python train.py --attn_scale=0.125 --init_std_up=0.0228 --lr=0.00109 --dataset="wikipedia_en"
Each number is 128 + 32 x the weight over its row's rms, rounded and kept within 0 to 255. Layers, rows and columns count from 0. Numbers have three digits each. The size before them is the row's rms in percent of the matrix's.

# down: layer 2 MLP down (transposed), 832x320, rms 0.0325, rows 331-336, columns 160-319
# gate: layer 2 MLP gate, 832x320, rms 0.0353, rows 332-337, columns 160-319
# up: layer 2 MLP up, 832x320, rms 0.0348, rows 332-336, columns 160-319
down331 101:155154116115126118196078116086214106127096105132169121133099132203087115184124083125114122113124130148157171133178100123084201094214159107143148153174146095128118136148113107143170124064123147139126108105140134133146096139070137161079133110139165167077153156074104120109092136086129119137066178135121137143175171174105098107158110122212148191205117112131135147133149156176193117129136148121140146144152124122130136120141101075136092162169119147134207174100161099160149159167131126
gate332 102:122108128126208141105156133131130137129150068187095114116098189138064080098105120161105095120116071105106062103138116122118153138188055127170159072127148154140105117130135144128101157175155148144093201111082190133104165122181146172136115152085142123100123151127196166127148137131173218095187086146142124193180128200093088127174171150116093189124135138118114192095115103184154100160144107162133111133137150090144057170131146126171113088144056197140148135103094127150095137121089112
up332 098:115121119178163084155164113110121159154133152099163114081162078127176062140159149163121083138101129077063199100171116147124106119135116174120160165130184134140112140154129094106188131126179121111098094058159143085147036116087170069126128126136114104116104086162115103186158150126143139125103157166178166133065144084198149089141152061111113125177147092175073107116126139149100152099146086096101164123122086168129156123154121089106193084166103131154104123194088121055166116105062149
down332 095:194141147121121121095093052108150105082143083143143152173117172140099153097111133148143148093069081092205064149069144139138122217078111073117143105134075139159118108080115115142119097148092153119163209131127185166112190170156153176126124057130156102117143125067173144101073091123154153174190163113104115129138158146094147160139074124160109177071100157114169158120128135150128115142121117110124093087123173058097083175170125072109120205091145054114166136084182125128076077108147192
gate333 105:121121101143127135184117165162180192104106138154184098096141116109158099105198112143167167156154157171181144165163144174125118157147146188128145091064132134121111154116128111088138193149045150133170104125134187175095105110182112172091162152129122104094157116092118121133104082095097097150088084137097155168083081096159157061145167125152130126138102068192093122126147166144165170141160120138113107145132170130180167178147186119058095079178154162127123084134149173108150128113065121
up333 097:146098088172152090164089063093113122141070097101110115068148111152157072104124139157075092146101139144139151080119161152152117186140149158185128080108154163105096125113090140100169122104146099161132133101148148117143142130108130041096118145029125112158038168107147191126068156074169147154112117085145083180170159164144118175134107110078030174104100183200121126143096146062140136102144108074156106134126090117109104154146089141120107110125156176185165122108154157122086160156077144
down333 098:182146118116081160125158144158087141136154102181162079148154060064164078070101139086125120074150130132126063172108087112211076113105069097132084157105148118173115166151120147071122081176084161159114090128141122134108092220153162123169169107172149151176133112149115097112164102150149084067181097171141186128098108116164154155160150117151142065169112126100101108104150118137137144123079142178103104133195105175121066139127110098174190183118053072159079115115065186138155099107134130
gate334 100:108173136136115093129107159149140132129115189138126098128095119108155116154084070090159141129153089203106120125127129153155107101186106190069131127122138137142099103115135098118097089040093126160104096056198155109138146112092108110133137183136148159035120106096152156152188110118156147064193081101156147055123096072083185148138138107133129127112121108147179126153136183099120145142132072169121167132103125108155173147090119126113155102037159156116098113137084134155093062162129089
up334 099:152134087125103158090128152159148104135171152098143142113105083154170100134161094148146131129085142159121106145165107191106160126132164168109116095100134166123110104127128098084081107116085102088096131110168142116117119104129185043112157143150161108194154109128088134132148115083100076140140096114142175132103162178119126137133123175177121164123137126180187160150142125181152103095110214155147159086102096104116185111145147191073160081120064150161186143106139170105182110129159165
down334 099:117121157120112110147113115124112175118076130142105132114093175127066152133103129102111120118140113167151150066139140054152123113109069116116104168224166139109138131129122129146183131137138103104085082135128120149113155155099122184142078099148133136081153135069168151128169124139140187101146126125119072071136101095109174097141102119098122024114142131073125138065115147079099136140162042101157102089173136127090080142113163078157078149151158161086107127172124060159094149141085066
gate335 096:161116103154105116101111121133132117118143150136099128121166165139118140126073158125110098157182101107100122086145161154065092127112161130142135097087155168151151098110104135140214123129125152179196165180132154136121153152131145096153112156146090155155101147131186111129157133155140163125125165160093147134075162091128140106130137151149183057102246154129089104134137139154081150148125081126120152067100157103168042151135109123138161113095151126141103125162125096151155155129084167
up335 103:112175135103118180169183156099147181139078118148144176128067119128096136127130100174145149121102122128147152135104111077195139095130100154071160169127098063047125124160171090092075179181103124080107123119090110137177133109162119157127157109102172114135114142096093171084127092119115097123127078133116128075181121135110118095146145085074101147161108102130157140147102138112165092125129158158081053152105118158091105164141138108124068184152118164133111135148130147165115135163153139
down335 074:137051118150147157167140148096196085127152143114152139150081191135050122163069116173132112156142089114110143077130159127109127117122118129116138122139049078115100101129098177121167133143126137164172162172143138169137116122190084106150132100107116133128098118100172119128156134133176114087168104168134084112139161142097109103123161000105132074160178123111166123147133148144110141179107091119155166115078113158107079175117122111189136159137167213136041099234163120112101096152136140
gate336 096:097129133084105132115140126160101192114119180185145059125128088189189113098113107109159129093117177167196112116141141123153154148169139121122081157121199144145149096094090099101162163129111109124118161086100115104123132135125125137126159154120035102108089048127047058159137102097113129166177133087132185117138124125168121116142086129081141141148138145136063064150155149158107121156113078097095085163145160136111118197117154135098147160121090129083067170100121097117112058106152089
up336 096:113151123137112043196139212097117073172168089085129132129123147145156118127083131166181111124174101105136114092093126084120099110135163085154165189135153191115150111158106139120177169122111136188096182168100167114117175137109134117116122123084157118103111137093165148132134183133116153128052150178100111147140107159074087187133127123166109069116136162122194129154117104098122101145071177182147147097130121105168098072157117056155160089173148124129104110115140120121103134101119110
down336 096:093135144124182145112188082129186130129139105129128133120137155135102126110111141144102097145053153096109136114181102163068098091103111183102142145121093095149110163107125082099082113160134129132135093092162126093140099118041171165097113126139113103137153079161118153158147073113193088126164058125169080145098147110181195125127114144105126186180116120166126130094100166157135148134185122097121100167084122112159144187089108181161108155116157192143166133134143119150111159145086187
gate337 097:140144116151175043138122158146156158129118113123116099162177179104084129125119112084112137111142072104109092133087167132151098127157107152122135146144107125157111113158118117154137170126130148204061138076132108135163127193103156141148161161151082114165122095175141102151151080121100107136172152113110155161118148117104127134147160141128147181182110077072185141204197139196099200134167108163161058152176123146136063095146125138127188148145151169128157098123175147126128119068069114